Weights of a small GPT-style language model, trained from scratch on English Wikipedia: MLP 1536 tanh GELU.
Each number is 500 + 25 x the weight over its row's rms, rounded and kept within 0 to 999. Layers, rows and columns count from 0. Numbers have three digits each. The size before them is the row's rms in percent of the matrix's.

# layer 9 attention value, 384x384, rms 0.203, rows 53-63, columns 192-383
092:462507508501505512528517465514464511490513468506528491542480470500502491515481469497479509524482505499489470488475516501514453498481476513578474455459505505516514491519506514468501503463489478496515535501533534495455480489513511458488471502517557524503479512459506463476489517501489534467466483508500487499499532520487472542526507527514490488474482503502456466500520501482543505464522472514507507517481493471507468509511493529512490523517517554491485533469516489483536501527478465484456502500489505478530531532480536472483509554527467489477503462487483469560508529520497534510
089:509502534484494498511477491478554478529517505498488468514501562512472497522481524512491461512460527504491559533486502513521475472510502514498478497511534483462456507487414522510505444462463512524525537504473480511503505536495508512516524503505480516492504497501519464493498499500564500520510537488498502498522525502522455508494493495490479476490544469464495490492525466481501492453549503472530473497493490489524553479496556530541490513500502492498484503540527486509505440496546523480526499499534494460515519480572486500518565502525479488458496490496493506486516511512498491438
095:468471459550511510503504482471477481476503523478485452497446466540532492474538480534536502489513464492543526527501544508485511452495480534472474533484493510512513440450546545497529492483470497498501464493520518516505537511527503502535562483454481528477496516507544502498493522471517482472504528529514501478479504506452494450490499511473494521464491496519483520492526495497514502482496518491562476479476515480541488463518471546526479494494563468503502492486515538514511482469476493540532506495503506513517477465491547505495513527520476498523513516477485486455521471493471500476
100:495533505508545557512531495505513449485450461511534509540520487503467498479518496567472477494485515510441505516551516520510507488476497515474519484462511496507526476500463483483501478523462464523491526482526481491518476515529500490532513507481502444505489532491517478502497485524510507514478493518477448506531515515514532497495476534502465536513506508472478520510511464496511529473502507517431496508455521532585493517507507440534482475499496494487524441468497523527489490469528472495526514529530468473506490497514490527503482524520466477510516456483422487547487520464510490463
105:473446416574522490530483516470480490497514500543460520486502505544474480495482486523493539518475490542546483496507435506464464511502522492489515510476509506530503505461514502481474489508499498493525469476514466537489486520519530510499515535513489496497513469478514493490469527483555538498520511479472476509515501504541482507525455473498538481554502470504497479460530481480483522523503466491552505534488553479487508486472521535500541524532522496491493517509469514477495498506459548456538508522509486501534483496492475481528500556506535525453555495508531483501478473443460498468
099:469516499507559487496510509507541506513522484472487499491498509534516497488502500550461519520467510491495500549494519477499516523506547512502500507525517428511565474525474462498475477486521502522479505493533513517493547491528484501521487532499498538512535504508485471513499467498479544506484536498502492476507469503510510472518479509458534487475475497490478480505518455518541489509513517476527553526524492486490506465482488503471506517489529438489481463524487495517507511510472512518519503506499476475501474470475482491493442505483535508524534521506468473484535517472480489517
090:488533535485496498500481525496470526512523506486481503456524489533534461474441491499526515526457487528513509529467452486484497534525489471519484514525504531514514495520534469466465465492502529510489463484504460530518503516502459482498545553487513545480476462557496498545518534491514503517531477454440495525521490464500515503509508451492546494508449562487505503472552531503502534573503486541531511477529510519483490520492462497494492488464501531509548487531489494540504526502477462542509476469519485542503495534505514512495499470471483525458490505490523477506496491494497472515
109:502515504515521518511530485503505469485527560488436524524496515506499521482516483552512493509522491499508454489485478485486493517497527490486483497492487505512538488507471511499455489488485506513471470461532485460502549457538478515531473512464471485521523499496477454510520506520515540536482545505445467476494539523533499491533497521494535493474486490489485466491518474446473479522463497490510531537532538542535443511496527522488523542480536462515482457512454456512507524453517524498523507511526476481508493487470509476501477511511480496497520530500524484500512552508498485500
089:498521511469510522500500469469514499497502516540484473484517516490512476480544488502447475454535482519513528492485500550490539489507477530510463491503507467472516488527471535543477490484495483530500521509493489509465486489533506455512509518448514521502492538510508507514488486509466525544521529496504539515511514548462456513480525508498490491455496463530481449490503477478494481470471514538513502522447489512538499488480523465523530499488519487528471493492502499478515458521508489559503457475467492514507485511508496509501518481507486435520506501481434514480506504571442541547
105:491534540507517538506522516493550545499492446543513489533516539453484476540484528506468486505480508514427528495427491516436523513495489536503517470481513527481505493486462527504520498481488453497509546547497536522528513515485513506542489522494507517463506500491487490488512514479523526488531477470523465479521504502519471473485513508496467500524478490525508515472505513529553454455539516473460461488475489491524532510518548509520513447489454493521470487495501498493494510476530519514500481508546520489492543530506479496469517506487509502509474496522454484531523513450485510515
094:543512510453557542504530456548496501540544531562531530475499500484493514470505488510517487526493527481516516473496515511463472484472508520506486489514481535514468500520529507496531483476513483505486496495525495512498496491466539497545478504477516499463482475467493454486523505476496522490483472565525503488497518512529501509531491516459496505555518538506531487479485457458494458534459507486476503487484475469532504484511479513550494519466566517475510490471539492507501475493498547491506471505535459510446476518476438482542515505519466480459477490494529444474534534512493507437
# layer 9 attention output (transposed), 384x384, rms 0.182, rows 53-63, columns 192-383
099:450475512487448539501480500501481491461494523483521551479476502477456504516528496513491505535493522506490511498501512550514430475466489546505528517466498522513516509511500479519479500499525544472541542507494474475525543478492483598534529493492500493534544491508454484516529491485532492522505516500481486510503496465526555468451511535503493495507486545506490505480503506485481478488511521470524511511453457489519559507467487489476542485433462499508502477487454466519486518484506525450496476486523487510504467458530511502481519480523495498502522488546510537505485524489492527484
094:505487446538517483496526509498476459499451509490541542485483512502481482470542488498503527452521475469467489529511512465520531517502487514544490518496464483500485496474466523499475550515496521486497514478503471492496496499521525497490437480496526500516498493486490512512538544505485519525461488489484463518497492522485473471500500498541464481507501496468470507542499517509515536524525482518482480480512514532476491488548452506494524487499454492502493481486450482440522513515531533529488526525497464544503474473497532481487474507516541502473515488534474511506533505475495457504
093:545503509490523475500528548501485509507539498528492558492503548510471528506497480512533490507467489512508484502478511533500497477495481535496509479515465477487511519502472485487473524532512481515475521496473491545515519507446480471482487479518501462521502450505467479477491526525508525524495496508528503535516504500534475530545490485512518501517509457521549471513512521498512466524531526527499508518471461435514456510484518455442576431506498524496485537511492493491497528473512508481467497540486487501507504517560467479492487490516514522464473502510486481476502507493534509492
100:514487470483501467471502490492461483515533487548463475540480473508488496492463495445533529504455504472537463500488456466514437464548522465509460511516505465515475528478520512533533518463507537493449501514501527492487477476490488500505487502569487495460548490497503495513498529482509479497524485477516499500459471508513460509493493485494512513513517474490472490453539511490494484501485509483499489565525499502492477489484524509468489482523519552496498505500491484516503504515439478548541505488520528454478494498492495542498513503488540518518520484501503516438533438485493508521
105:502496506455499518493488509496490529493497492539506506492498472555534516520486494496495490486518497481475458496452556483501556538509477492531479522526472499516506498481472565548497498499488519531505517509497536484516518486498490537508503497469515525495470503436498517485537500514487512520483495556495521483502504489475500523529517528483480538482455520512517494576524532504485517453543476489440497498470525553500505497491481525534504489468494523532490504513517507486500519511519471494509518500487524492482523502486521518477494479494503515519515449517489518487532480483485517496
104:504481468526500471497485524502497486543453508510532524495520538505448502488493458482510482479536493514520508449542481516505504426478483507517529488511479524511459533489511479461459492478512513461476494510457488481475507491455504515496526485474494471459485490499506492472525500487529497515446508499499481533487541519498506510479481504503499456471465481509513515509497533495496519443480499511458456531470487551543537467464494495475494527489505491508516520533493522488472494527486500481531517532516485512497477553514498551527521538512532455489475485472526536522507497470526480455
098:484487486527514520486507554522549501503475507509524490505504493515524522507530517498473468452504502505451491483488473485543469490469442493476508522463492489458477454478507478484467524468514495475537509510517519505480468464549543554446505520488452493471489466487491514495483535482521542482515501527527462524499455474497481517463518562513513502483521482516495558537468494510451486484475479433524535498546475524544496538516453507522509529527501490512503540451471481496484470485506544522513503536498545484501513505519515489495472505531512475500519484476526482465513494499457511490
103:524461500486536495484502534485466498493466475514513502509520512513492523508490521530471470471479501505489499513509503490505457439524448507510498506503459502541498478540510493461512522495524485471496482519471478494478473507481529513501528558513544478474468479501546505482531491495521530535476492492480576519512525463489507481509526517481508529521477552508484528512551512503530506475532472515448520476486468509509481430486519508524508504547509520507490497502498537494487485487489522481521483505492516499494523502464473480544523502491516502482526468467546540510520509472500480489
095:487494466491509488499486452504476490484497461482490517498502524548514513493492531492485531477441518482486513474457454498522444486487505485560486517526537539479498572464501464524481504514473501486499512526523479535515480499512490535450483501561532516544514497492524486479524471520525478484509515478465461483479471475490498496518470525520516446444458507493518503530494492498492526505563492518500516467448448507527529451528525494468522495487453503489487480483493486499517532512513485508510497526517473504480464526521492513494492485505537493491521528472484519502507486459476489438
103:481502500545478482508445492534466491512484527486527522514532500554522532501535480470519490520476512470480498501471527485521531539510500478502519496535508526488486519490508494494525495525490538533493517467491473521498522481522484481488524452533522494488514483474502475533536453502510463511481538554509540504467506510480515520468481526477548473478504508521501496512467505487448540541560518527547465459517486489491487451535490469489476510510502543500551495522499457524468484513541492535502454491482491481519474486485537505497478449493497516528525489509516483471465520510480493486
099:522508465466429522482509546494518520479478479458500512535485460517485558522487498502500511487458484502512509515490498467512512505500539499507498543478488494444483537462530483495513537555501528528540491443509488489523505463511499456490529536478459502528537460505560533519490500517463486516486484511487504523499518508488486506538506493515503549486490504510514504483480504501498480511524519513543495489489496557470458460496478465438524465495452447463547495502511490459504462517515506479488493519483502514515511506518527517495517501458508515516539529524461469507491526457516517495
# layer 9 attention query, 384x384, rms 0.169, rows 64-89, columns 192-383
123:486489509521502535460527483518469528473489479542508507539500504482472469493472442523462517487512497509478530544486486462516514484490484471468490533474490497494495573520510503509469522499486491493485539508486529516477545536451503519510530537470451503470519496499487500483511520452525487512530494515548504504523530496498463523482492481487495521456510476499500476486511527532513508524520474441468479466520491491506496489540523519505516447475460431505518489466478533524561485487473521448542504496451492539507493481500494465468496489495495505499494496485511513501476487504515472492
122:520498537457485456492533522516499504522555463511476528520516508524542477499500523514460495456476486537472501461509477525500457522510505518504495474492452460526509534516493538464532510547458531515523499481467524437524476512526488468493581538491531480497500490501484447473540482522526478492497460496482489497554531458498485518482533507502517487513446481486478519531472489467501480480530528505515493506494490497503485490514502503487546517500509522515509492506491502541518477480487499490481497491471517503484508492507494481469544471488513503482497504445490549535513498523561525471
122:464518476461549516507537520517500540495488463533491534496517473526454491514490555500514456502538495492473504491531457490491508456486509479552483517501504489543505513514460493485523470496441495521470512489482522489535486490508542493491458490501502510483478517488478504552552529497513495522475499501505514501492493488512470496500529517511487479510513521510496527526492535519487459485487506479549501473467491508506519467509535535525478521499519512482480570432436489519458502515441512488473507518523510511487541480499505533551533509453482508475481493531502449518506516444455490541
126:502496472481506509497537503479562472537542533496491507504470495506522476522446522485507532512472490489469493495566518437432529471526518507496484480490520514515499519509521499504478512497470463466503471525515509470500506473494490457478481465531527491500506471512488453475445504480486503479492453466530479493525521485525488427522529498520504466511525508485479505532518485480518507492475494488486535510518542471476494474476476531462515481441542482485473493458503462514512534501523462502490452471476492483486493491513505483510536513528521469510475489538499479483550500563478478485
134:528506520489501523498506476468496525498533480503523526479469481478482495470544501508488530512524522496556494450508520499533475496529539530502498486552460526449469508477532469495523511511487495513479549516504513529469485540514463446508485521518514493449492488509512481525533489502500477502493523514457503479498502519521503472469517520468512534479522506516471485507496480497488487502502476454537490489493483505488478493538541459491558504517552471502535458488501501466444525478490481527474535502497505505501516555483495523531527497505489467523554432469518517508546503511461426492
128:455501504476475514510477493541461479516534502507466468504501507480520483544546545500523542480500439505489483530530489531519507533501522501491529510517456491483513505530489503509523542473464511458482527498486521481499496480509487508492440528507469498488486497503482497513478474501507583525489511498482466509499483513442496510513488431529465512512494447526461500513489509513504532514472494467440501482531536503484454504505481525504518528530517499536511484458508503515456495508506505524490502516516469485500484488514481513531474501533506481492507496508477488545475508475495490450
132:499529534524495525524483528522543497496510464476505475516529536513519509528468546524509514431478534517473485514491510524493455460491506514513470511482515495530478509504516479497549525479499478536511512485456561531497520482474519540477477491484502499500523488517469518483529475484486471476460464475460543492527518476516461468505497500497513491514553492515508463524500504503458528519461470505528479494451486477518495489521511435495508474497548508549498475504502501527486534515517441493529526451484512471477510515494480513520461591489507470459471482520497517511484552486504503503
128:509511533489530486510518529464488522570493510543506506510455520504479510524479452516485574505553452543487464516458520529506506497479501478544514468468535419499495511486501467496498505510483458536521460536496498540524527522492483471478491432508550498463488524508466501518504543511521500489528488493511496469482480503568520499470471579488438525475536489495476506464490501478498505502465505477479482481530491510499521550484510492515492485484519485482535524520485468509467509464510488492511488508475501502481513517477487534509532521498501485522492502504557502487512490493489508507
127:534490503463508521553495453513477483513480565515474468508538516533503513549523516505496485514493515485544480498441502505511528504506515475514494488569514505479474450502507518520479477509520476482481516476521509498489463527500507523477503521496515514511526512490518488551472497506523503435537460506511525492536502509515525491509516469472482536495517502513513517522498479549477519505518493521498516480487469520478492454504503494516488523491483497521481462539473496480498486494496491508509476492521464498521478507504471507493506516491529503484526491492489467508495565491504485472
130:492531483481490481560476506527492520469535514519476501508519478517460531513593531508452490497505512500504430522504464465479538488446463491505514457523508478519500509509513483534468477499511509499505508586482524499526481536497513487470457491508522507544481487521465508514524523454451485504530524480517490507486510532473502471493494520502510489526493533503500450512465497493556503500518480537482524471485478521483457469484532560466472499489485447494537494479553482523562488497507552492463522487537494489500473526482504516507553496507524484486532535483504461492492513492481530502
126:501525496490497506496521450513534473495429459525500490476548478474504468540536483530492507500497507496506487522506471551505473472478489471478549516540518458470530477484492515477507484493447487465464534511466515466533539498513479496525480513490504512479565511507486479518491489433502498510495456511546509496533487467453509491504500512471522495494494506497495499529500496539472558524522521519486480516502508488537476507517502545490515475493466523494544497479531529467480521485481519513479550479470482453491527465484524507460510460536470507518462511504483496493478484514490456532
125:476524499460493530487484507479485446516484502445511491520511511529505503500473471490511466502513536496551508532449522460485502515518492423478444496548519501440504507515513528439543548539498479504472498504521570524509524492458498492523481516534500502481449508497498510511465487536530461503521478516527506514511501488515504500544469496519531523515499497465507474501520445537457479475525527501538536534519493511480543539483522501491462529540540485530523460492527517506507455535531472485518473518521509467460556464508493520537525493537496487499479505490504490529473485500473469453
120:469512491490497472495490497470483491481531465437498464513496473500540485530512527531481508505532506481496461491472521537537521541485467512433524533519500471537501461523479502505489517470508534523495525502512499487463513508502534544510505505484466482481540497516482458454495471486464484507509531460455511535515537516524465487527482494499540524506489460488471529500501513460535542481512503478521515482477490477518500481499483496451465492488459532530507496507509485489534565493504550502497451493472525456519492500473501503477500473528516503469505494501485551484475498492507526512
123:485521455509536491543502472514487487487481495491510484500525508484497492529476498499508466495516508500471469483470450512530509511478520517499552548496496500495519448534528494478505518494486514490494465510487486489474472486508557490503518492518473525524583489465538528507548517496517478507481514484525494490536521489509492494487473493502509510502501463497444477500514523482495505519516492514487494459510473510486530491457464527466480519472509463527510475475476477510492479486497502544492489504505489509510512487491502530483545566517472475503514470449508466492484485473551481501
135:558488508517502537474498542478480513507516469495471559533520484498480519457544463475488534482488508500483498477535479470475563496511505493470487477475489485539474461537542463515528504492488513520512462491513531490494514514526537510484440463492485498498528517515487454469521493487468515492478482512505485507521482511459496484526462510501493516484510472467521456545537511481501516520555485528460490518513484491533488548554519486496460518488487513499474449506506491495457500522521462495512503493520515465458495531525526443519484522522488511528489532519515500503478497465516484486
123:487521473477514494479505511508498521448481499476480499485491490520502508493431528490547471532523550472460505490421467497513529507490494520515487495489484505460488503531509463537476477527480501497479524444509509518469518504490502527486487521516501480519470531502466536504507517487494511466514483492455447524496487491509508511549475520536489470500473500477517516523433504515503545511514539485482520511500533533481471483517526499530516508467513553454447475486497484492510487475509486420472471507515537503481475536515491505548506512494528471452455559515504475502516484488490481541
126:500546496487467509477530512522507475534533505455447478495489519493516486521500480528490497484539492518505422529492471544505526493555495446508511489527495477538507492500523512505450481508448501516527502487506507507525506507535506504496524512529497509485498545527493492508512549527484505529486540493474511502502541482507499474501459491512539476522471504493476488516479514430507478522456461519537532495482498493469509506544505482462468518478495497504526530480519496504503557448477505492535460516486568538510507466517519531497536531486500523545507483508524467531528489525487442523
129:477481473474500483528502486502474500486495511534491511522515478511471505497547509481482497541497517469494497515493463547509482510457494475488426520492503519513495490489469506514522492501500533485478533487501481500450525504477482489481530480515527531485500499499497503539527474522502530516483500506470481521494510482488493516507449504462521461547570499526546531542523529477446483502513495493503546550536484513512471535524490494513489516510490500454530503499499517475540539513484472489513499519542506478510490504503508502546490487521498529547513508472508512488486488462508448488
129:505495567472483484494562528526488501532541459508488522577475474519520467487529523493513475517454507498464543504495529494469538483449478509505511506526522533487531465457480483514492503509505539516479484477509526479530548501469452499518499486519483536524486492495491481489540516538483497499467549465485482533493520466536513531503480528498529517472519482510469497480528508542515493463526493462478488500512518501431505484454514475492470504460506493529518508499514515501473483510497489552485490443488514521479488483504535525533504483512468487505503530497510515506475488506497499459
124:458554464523468486523497478536548525484527489479479475474522493473537444489503511500540519475520506499535508527444503472501490488502517460488534479534521494489478510493461491490506524478507453508514518517505525474493475526539473510499503526500475495485511543483534544507500494509511492511444551504491458473510513459502495527489492485530516542501525459494443492544528547501495545506506525512529525493517475472498508498508470508498507514446493456465496509469458476501514497480493480489510486516472464515511531525525506485478503522446463528515538483493515479530482522503455526509
133:510527460468519475481509500515510482484468504505474527508514495519503504535502529479446540465557479506483519522544475498492490481510463529494523475481486519486535539518509491497515471480496519532493488496515481495446512530502505502520512509529449514515505498484479491453573512467540466471502499514485490513526508509494469522483499502544480499559534522521461480487493507484506519487503524480564534527519447516546458538512500489474523524473536496495503496525510511507520516478489491558479479516500499515473482482497505531506488533470448461521516498489438504459521490471528511511
124:520513503520511526547494495570455519534534518497510491528475533486521510510483516502536526472535475534497494483516520510444470505482493514497484502490528504536462529534495505482464523488505502500494515493571501517515517532495449505467469453516490486468491502415475512501509533489489531462511476519519530525527533498525502457498509513498483520468500506483505521447496504456497477531473501490508508478540477488518538512497490481498502519467530469494496560493482489506492453518484512503454494478502449518522500461526510489481505501492493532523502497478493509474484513474475522492
131:490465492492530470546489473522515512535478534461485512523466535510506508494524505529500502511504471505502527487450544482483517536471501465512451475530466509469460507515487470557523494472504494506483516541538547462599470480522509494454511430488538484510524520544523474508519491500524516495477534525500514528508502467521526506530477435528495480495496477434512500506488500511483484509479489515533490527524510496527484497528483500517527502488509499468491441488452492489516564517520485530501505529545497533511467468509480498520499527495500525522466512486501484465506523507542453543
130:515498444448517489471519515503506525497539472540505497530513477532500509489477487523461537499467476497500449510484473528557518518532572518499497559481509504487512511542484491515465495535518469498489529504483546545469505458480562502541513503511463512475514473543495533527496485477493497530469490532456506480489470487528519513486500581554479475482510504505521507505483496528458476515504539548499522471486502552499513480479500499438491525464503483472483511510481473482478520436481515482505507476513475507522454502451510494464468489510541503518503480515519539530468472487485499486
127:520511462480478489478471536541537534449531503471475543543467526522559523487509501490480488509482509530440457506481521490524488520525565491505538497489505502503495457494527470508508476514470532509545511495495473504468492532497504471520486489499501479512523501530458527433526480482482503468529471490488502478502521493516539489542522449523488530491516524473475514504502491524442500496489454515460478503500521510490481543521501528463505503494508496486513505493504511450457511524486490489508516460500480539549494532548495535455480491519497463496443514456505551477493546509505528480
128:498507489488575482468508498496542546488496518519507487493471523514517520520498544470542540437508494493466543499489479512485499496497486438525471494513490481530497510512509506493475502490572523504502483483530477466521474497536526505524508483474515480493484487484490484493452527455476511502522517498457522529506509498516550532498501477465533504478471457488526514527556548462525519558496486506499500504528484445492499502480530473523474479496487513501467472482454486513526500413514551499529538461472476502432517521472478548502526459480509493529514538508510523501465482465491456471
# layer 9 attention key, 384x384, rms 0.166, rows 64-88, columns 192-383
113:527507497474489507519485514481523519519503510518493485516467489508494515452481556472523494452516468495504531483517489505508537470505470462471522497468511500474528530482516513489488510545453526514502508541491506475538513505492481535524488554515525523431498497502474507546483477518488529477524507484472481509518522487467512488503513558494485503493498522506441466502542522510526507561471475529477497501536486562474517500506486504472458497496485474488508540488462498485478511522460474518501482463507446514515480511498458490490553504503509520511514526486515489480443503479464488521
105:526497505487534505510522495482513509518513529522533514513505518506532508508522539500515482479503470490467482450482495504451449537505456501482458486489417519499486478509497485493495538498450494519515490507503493454487547476474497489519519541517473481502514517520512496514524488498548531515468466495526523497547514473500481566500471484484490489557435498515501532511496459515496488500509474515509545498506485521483517529491469483466515495528465527537509468527500516473549528441496523526504488532481493506472518454491491504500506471520532495471515455445533559491492522466526486502
106:470472475455534508520444500519500519519505503526482502465486536505504479552493510513492479477510541501515488530550515459518505479518504469559464532477460512530474500506559495509479485443503502471486523480472496439496508512481500517494460455488532500515488509497515467491527508505511511521531477545491526504487500492468511495465476516538496487515535515470526473523480468474525515508469494495502504546513537525519500523499527507498485479545512483538462542506527502547515507501496505496541534514512473567468496511514442526493496489532485446483484439457529472456465529476555517521
114:494459477481540491527489457502576469491517444502515511467497474534524498547470484484476495513475485522496539485484483553497513508506468522510525516484486482499496522518482476439488551478499474536533564505495504512448499502512499491476475533488492519474543474490518525506491493540445522536491507467488484447522476520548490497551495480526520526527528477521494523492507460518542523507444473489512428547494532460477515469498513509473500461501505497528495505513503467494462509513512530447532534466454526487519509563566505487496501498480497484509499513516486472478555509534528507519
119:522491516464538484458502542540480492531510517482510510506474533459465551498488508465558455488480533520494483495507518500511528489541510473526496506473472494508483542482465470504481498506491442506484478541509547469509551506507553470456526500483485488482490507455462478521534513502474495490495495479479462511498506465507500501501537481485475496516473481536496505509501477514436563446484492533526500505505506530455508503539502476487510500522534541516462509494464478465505485484497489542510500536488502468558526489451497460511538494483500512460499530516458551503512488580474491483
114:510498419465445476476516510471510536518529556487449530500494502510503469468472515505543495525485489545524528542493460501483507494499520500499464517503453481529497505480527542512536507526483514487500525472483528516493516489515515442550479469481486513484483517472497500467450492487475506486557518489488494528516500510458488496533535485470531499508498475548483522510467530520521473456560491522489457530497492556481519519493502485493544470507494502517502521514533479540493550514501533513502437490463492521515457529496488490494513503489494455516512488501521510479485516491520488506
118:487492487478504465530527538511544478489478483517429487451489522505528500503532497502542485544496495509487491484477504462503506507538447500542500508498491498496502500533531514508482488488514489495529499510493539568477473486477499505509543535517469521505514551480510483499498486470524506483502445534505525498534487531478515470525469491492481469478512485458455482535501497487508501531421477479563510438524518532502512486536465515544484476527562509449523495535547522452481518516486505525522529465486513461481520476521484515484459539470500483505548514502542534509510470526528514465
112:486511489500493473529519522471503505470504477494468517483498493528478530536507545544514503501511505490526494542472480540507485455481483486507544475519545530486517479469453508492531497561546480481477548496483493484480484521495500484469488511490484509523529490518465499504523529530485562485489530494473469502507523495503500474462493528495478489485490462512498473456476456528514499503462539476493469506511560496528520545498487478498491519494462483524554467566457516501484509526482539480459486506484479452483507513473506515496470506574461491489479552474541542522501503526560493506
117:489516456504505485477478512503471495542472530482492507496473548497494504536531499504507457561480528492514496480469506524516500446474483492510497528541523515515481510495491504471523480504495553537522515497527514524513461481500538485471547503482514493507524536515512528493470486482503495507518468466508496542518529504448486467494535487549521496476505491478507520468504555514559520479510539509443474502522517481497546450477496477473480506489518547485499517520529485511496508465519500517495505542496456521473505496484479517519516545479523558515526481455494489541531457504443490506
117:535512519481487488459517537480487548503546521498508516469493502505481518526501479468491486496495485497479474515497507491494485504501486437508496452474507537493506504506477512531526505495520518495470528498508486503486535502512452485483501482485466485481472487514476521505490490495514522470521453496530510494451460509464577480516513461469523509487518519527526530500473508469541464521454557499468467534463521521474500478567497464491472543497521491533500500538539513537532492522522487507507496523526495505505498575526491513512508524523504530500525498513481459525501491479500533473
113:515497513492485513455467507520471502491515485494488469506507481489486481497510560481447519427530526462546479490490519497510482524510471475485520491499527509518468469503528545513515474467540512528472497522452517467544498526519478474503521480500504522499525492484480455519515506476485465502485515484507542500531490497467492456552483478486460542508524526539503563524482465488538481479477495535509510502533468497527523462514491525521470507534457504457486507503519502526478490502535504514470509509512458500527487492546457478490523500517496525521517494486519501475538475545493503534
114:477528486515518497527492468518460472434498514447488482507478509527501487485490488494513498519510501488473482496491508505518497531538504483467477482518465476508480489506521472466523546488522499492505440540454519489536475503496503497493485529438565486432503530485537493526474481468481494515479462500498513505524523481488468555491486524526553535477496468501507469502538466493470449450497549497515486475484515530485493532484511457479516541485485491469529461479508511518471492495514502456513523477518471525471476484504506506492509499488502501470513479493562516520516538508465495485
114:509473510477502470525486484504473530510535508484481498475482504515516498448495541499476506505520481493538524496436499521502500485471436519507511498498467488476527531518500494533507514528499487484477474533474499498485523510518512523548478499500528507499481502468463483523514491495511528539490572513500506447546506535491508500505527537497525500543508533483522474519498544506508487500551474496496532508508508479496529489491461475465491478513457453511511504542488511464476474484500496480475463423513551500481530487519504450521467550492515530463492510471479495475528518520464514484
111:482495454481487515499504494486497489524509521468494499515489476515503481464510501483532489508549496530483502468471490480508477505519521501559500509447456489460536551444493508514526543530492472487524510503500473461521521501577498474510486451517463474499517489495486543504508524519490501526501471503472526528502515536504484538499497485482524514515537466503473471489515510478533467467474511477505470507497533497529514453464466513495462466493452500491474555488556514486519484486493484516477463511474495526499532451482567506536476518508499532540520516541478499528490457473487492527
119:502511550499512489487521520461508444537535459492543538451535461518457497503469514484517494512501483500449480488530518503501531530497509510469532535502473546504447483503511467529501500480506502469488490484499493501448517481516472509491489494493487524452509495554532540529496555491441526498520486480511498495530495517501488488454441487534552529502498505505541452552537517500481498523530537489515543540492505506497486508510517546515493531483449467488503497509485501518488507512445492505492529502450499487503509500487493502498536525520502514534488472501502519475529506483492524498
113:484502503538542523500469548522502486486483482521455498506462484486506497479453513437491502460473507480493490457487503541486519489492509510504561511475487500510538488496529494552503505544493524506529525448465492466501493519494505553503482527482526498553504532474475533518492526487504475484515508552484462525490479535483479518481505507535479507507462499529509489494420510518506510501479508509513495502485480531502529493525524492516514480508522480493475488517509496528479487454479473483497562541513554526486495543447518539514521524499506433480515503536508501508491451503535480536
114:517486498490500493483529518503458486535492551517486517490501510512504483511500462486515501500531509463465500498505506511485504494507498490474496485519492468502499504484459500486492514462460500541515471483478488488491496500532519512496510512476483487497480533459495508516470504541501482536545507533487505501520500528465455525522457482527492470517517467513546470482524457479513534473511526503503548476504497508503520484497471479457489509534523511509551473471507514471488495511457533469529514494542512513519519531486503463474488492519501480492459497497495514519465463493478464502
114:484510480527531467514491516523514479464472500524483468512520511514499501516486483447490501506513491496466514508459497512479541482472485486510511518518484549524504490537503456538484462469507475494498498487526469494544475475522520497486490478492508505493510527513504520496521541475469456506525493442514513522492497495530476522497500487524543489516519497520512545475458512482487452502487456476491514466453498534528485487494478480460485514486502498493498486513514502506542483441507468512503485502488478487452507530525519512526527553550482539449502503528479545499482491539551465507
118:487494491481479495493513465506472464462501470516498493488487498529533487545482498501515510525520543489482506481525498498519481490468448520462508512506510519429495522467501457481540482509530523515498492516513481525538505486495531540534509526508534500471474445447487534535491541494475526510504547529494534516502505477520529489496496478485490518544534517499445534481488447508450500533529535504483499485513528473542514479519514490527505533487453476504476532513506519498477498469526492468490479452490506551479478457472479482477528506475518445528559469516525504549539531526537540519
116:541531470507497438482470522502510495533468499495532541440504533518525467478524459489509472453534548498467492496497471466478504476498510510477562490513494502505521492517459462494485522488505458484487509486477496533481495510545491450514463483508527508500514507470504545523481534503507490533549531525485507473500517506452450505463500481475511478507537482480493496515511485493518493503561501466495491502538493500509493529481541495511477508505500535498482494496529482548530453498502533521496487468523533492485485481493486514515479488490494494542495522522521497501543528500507526508
112:507533479529483515522547513505456504483487478523473492493475486499526529480535486479525541482487491503465525450573477488478527530501506489518485470492497523496501480460486501505522530555500479528502514481521541490521493476503501502512494497529496526517504502543489484470470502490536479487545524472516468496525524504458477535504484446518484495502523488510489558504451500525499511538472485501530495488511474517530480462533455528514469524535512490509510510467509468452512519483491505447483472559481525493532488528525513510473499519525489509502527541516509432474496556479507515499
111:525491482481508448478482490522457497509452526517527486491512547544500553510590502510523485544471471490496479524526500480518527528455526522551460523526507498517504519527480476495507509480515488507471527486486512496484478504535525479470488499539490467474500493523495482486502460544485533508549488531456498533465506508458459490515512459529534522507473502476477527470507485490477500483488497472489467472504504492528536507468492515518497527525508500507474488517488484453500499457540503501498475485489459453511448471535472487509537491494470448506508492504492522487475529451534542499
118:498500503500516465492528474542498519479560481526524488487488538452494533514493483525486517488494521488521489512528479458512441549509460534528529534497488489491502489510475452551523433476472479495493485516472548522515498504468474503496508496501540488506474489520487515486508555485505467532522514478517528484513526484527487483502497502517487522446501470520509462514482488499502489548543504497497516557491502503559490501479456489498460519519502509473496519477514465477502509511508537441479501495506493485486511495508490511505519479509536512460506499509485447471525511494481492493
118:476466459499499496491499516510478515522515519497472498499482518536536491480536521522494493484501510488490537477474486531528497477497562531499533449512526531518533451459487510486482461484540507505498481488480530470520479521507514484515492521495550504512521472510520489508495489513493514482477504491460475495475492462478514488472495562503487520517499514511540526494539511495514467524514492519493490511510518529493496468499499541479515529466528486478466529455513479500550472499501502525535507534558477495492512521471469507515507447442458474463496517490537517512432463513507558518
119:487504500498479472470459501473493470503508516482460484484531474472536533510488538499507474505464497500521497495511537493472482483538552448493537532512499507480529512464488468520480521460520511477531528456498508493492477512474517465469540486509496513471506494526463526485528534524477504489487505525497517486524489494558488515499558458485478495545453496499470531476534552466472512489490521496510493544500472506494541527568547469520501485495490509524492483465498505530456506485499510493492514480487490516539512499506473530504464480480501527525488478525558472512516530491530492489